{"num_hidden_layers": 8, "hidden_size": 256, "num_attention_heads": 2, "num_key_value_heads": 2, "head_dim": 128, "intermediate_size": 2048, "vocab_size": 2048, "hidden_act": "gelu", "norm": "layernorm", "norm_place": "pre", "norm_eps": 1e-05, "positions": "learned", "qk_norm": false, "attn_scale": 0.0884, "bias": "none", "tie_word_embeddings": true, "parallel_block": false, "extras": ["capped logits"], "init": "normal", "init_std_qkv": 0.0312, "init_std_o": 0.0312, "init_std_up": 0.0312, "init_std_down": 0.0312, "optimizer": "ademamix", "learning_rate": 0.000345, "lr_mult_qkv": 0.7, "lr_mult_up": 1.07, "beta1": 0.9, "lr_head": 0.0118, "max_grad_norm": 1.0, "warmup_steps": 248, "schedule": "wsd", "decay_fraction": 0.786, "decay_shape": "cos", "final_lr_fraction": 0.0, "batch_tokens": 65536, "max_seq_len": 384, "doc_mask": true, "train_tokens": 489800000, "max_steps": 7474, "dataset": "wikipedia_en"}
Each number is 500 + 50 x the weight over the matrix's rms, rounded and kept within 0 to 999. Layers, rows and columns count from 0. Numbers have three digits each.

# down: layer 3 MLP down (transposed), 2048x256, rms 0.033, rows 176-212, columns 224-255
# up: layer 3 MLP up, 2048x256, rms 0.0424, rows 177-212, columns 224-255
down176:585511529398514547515441522450560515570413482440579507495522586500471480531470533445484528451515
up177:472514467590528477511522469420551435469495485311558499510522485466417466551449423641508538531463
down177:437537514498441434397428417518450500496463512502448551517516498516450441439488474468469540465607
up178:459499506523439573567533455585516490422505507496455548487628537517473505467478532521440509510424
down178:478507548513612422517456480445495510480560562549396429562606446345546474440401441522481492412598
up179:508596508482592534469561582450441482541515443447524526568500496577460539497443570507407510500402
down179:580444489490574483542272438476648469458448459551448471532500575505505547501558556504526461500464
up180:478488488455541503479533499519487519440501468482474461514507518431417499537513516440415548450481
down180:561420436506511503497559529512519513560466525583453495458487553565493489486563411579535462478499
up181:502500559541572447533527505478542550481487470524445434421531509578514502392499489502566503497537
down181:523450527503534504493444504531488480523469443565508538511432369495509501548517583499506478445480
up182:512597508448512492528433503508544342402612559473537439488422484520493373480545453522446588437579
down182:548455478529482545495520444536558434477437570548497508483508577496479496447475441444535451555493
up183:587562443421572529560555502371593408471431400496514470468512513520483394566416429511433363486615
down183:482570467463518488514471458556446501536538512436507502538429512462541415464470512510474446482566
up184:497596537558458468514510517437433550444513590490535464551479492462504379528479554554493481527530
down184:475414438571546569486533550501574509446446419434578415540409593521548485495487475529479468503432
up185:538568483493453447445559476473405547521388426475561527500514411511477466523471524523533483472609
down185:472531491427405418458548411529522566545424481397474491428479523424483561517465395452521542504383
up186:488511588588553493406568457505534486493579471425500534499611455531528429459423553518490468574518
down186:567473532614549545488509471530361466498512488614491552492512380496474616467495396502498440504463
up187:527520452618548550486527523462453505471531569482487472518563500609524419488476468530472591475506
down187:525510544427445495512568427521499432496550517520489564521466445495441574559500555481419540492540
up188:504519389584450491535487449431540532529545487457497528459470509540426511441491503552510435503488
down188:483488497413472422551561547532597492509554459477527513421555476506509443532457514458539536524507
up189:512531507441442424468507466445540443474535487554605530496606559535506480461529548558500525516421
down189:564445462501441490490447629513544487498485485481554522461433499498440540475533475525483483519507
up190:483509551608512460517516476449523502530509566490437469516500548526462478501418435406495497473444
down190:459479478430514518557427542554510547420417424523436544519439501444559501504535550505513447480510
up191:584538559443544372468521532506415506466391402452462518428553533565480437466520518541503518550446
down191:495502487431489477523499492499485505493433517482514511611494580598440502461501484555536478468616
up192:538529510560480435477566547525535494581493434509513574626490493556540580485445569404353447560531
down192:498395451487568546508515437533484481474522570520578476434448453492471492481490497550529502501468
up193:516492429577494475525550515615474436471512578534496633560393464466527463563489488472525577519551
down193:524458590524485528533447471478495581516471558445537482512483455478471549436548443485443423571420
up194:534512497484584492506458515615593430431514467568519484511585548472586436528484488491572470563519
down194:461499488514500562488462492492464513565485535444440574428522471485554486498546576447360577491515
up195:486486514497484491547525499492491503545541593424499459465530577598571438492585556501511521515490
down195:477493505421507474477410469508473529446456501500515502473535481483571546542440477612501453475507
up196:471500463562549444431478538503597523551499491458551497476502536536477460494527451479472398557563
down196:523504421492502431560464446475493540576487422506429521465612436533566485470453511529498497437584
up197:442582496533568500517529470454507546568453559493658496533547475593464452491532431375502507514529
down197:603495492529494448500504455429483468521481550431468507487482475525433502576574486563534612380473
up198:622521480547497504550431533451610442391415547532500547509461460492487504480488498476451460565500
down198:439447555483540498504507564477559422507494467471554487525442477468534495515398478552581488406529
up199:474530456492518434494512507382398469496497497510508431510535532446503495485522492400521532526481
down199:483518479567444488490502557524543443487495518504509524448481553496546468573494462511498510459471
up200:480507495493536521539469491429631514393450515534605590438457513563502400452485467452461468474515
down200:547471526490561529543441457585420462474484629486535529521520611503505513557536525537523505460512
up201:509474494513480406488486478499501439425472421533536499510535470596510490405596503522513429509523
down201:442533527385485529536478553527508472533438562472548506563480533483631554504507461527585544422483
up202:466405522563494506457366593442480505522508511530528463499486469582547541459496585553492415540533
down202:492505549462436455550498470531526497565433440443472534515491560530512539520472487395437524538510
up203:501512603474485517504483518534381573557570472402493476471487522540481472485508552505484518459524
down203:552526519528455463470562483569563515444417513572545442454464564580560542527480494429453493542488
up204:482536462494475495504555425489520500490543520498475504510447491529445516491519515465482362511460
down204:568489447499416494438490521577462519501475513403474585473560532429478386511481539503464446502524
up205:492555520526464525503507530612576515413528519542521526555584501492496520447553434486555434543517
down205:518478479494465576515408536526460508563493467365496511526387497477407484544442528547466579508534
up206:549622535519501510459563487453477483541407507468526518521427608571471472508503449475447451415485
down206:464484499489562550467540501518457541562425417522547534462469523621463487630466544486392592512484
up207:582492465504496425413611554429529453473528540476527584428576460481433463542520591459547496515538
down207:457394480425528569421493457456448434360570469533489555463531512385541496514440469498532473445473
up208:600462434526630483449439503459512469548418554571562532526482575554524540418471542538492526513502
down208:483549573457473505554484500473597552470505395460483565470520425532499482515499494492416520466479
up209:523502523478487495479440487493574563537466576457506453538493609611518445388416462532525536566501
down209:485428470447509549530503491529499395433488540467480530443560530455599535452540448517562524530511
up210:469590481430538446517501493532515505507570559520435522626412437485527562526527475508499632538466
down210:488552476561504553479560512489507459548548555532503478494483514467426464484465463494447440449548
up211:479491625474511404471426452502546478381599572469558502426521525450485435491473458486513436561531
down211:538433430485515562503491541514566531562441540490517456550487518524484512499514497554410447471474
up212:515488480579589504477543516481462405472507513391397502547434583550442422462483528521511470532468
down212:427586483498602510537534592504492507522490531579525522470504520520518511558476499474510498438543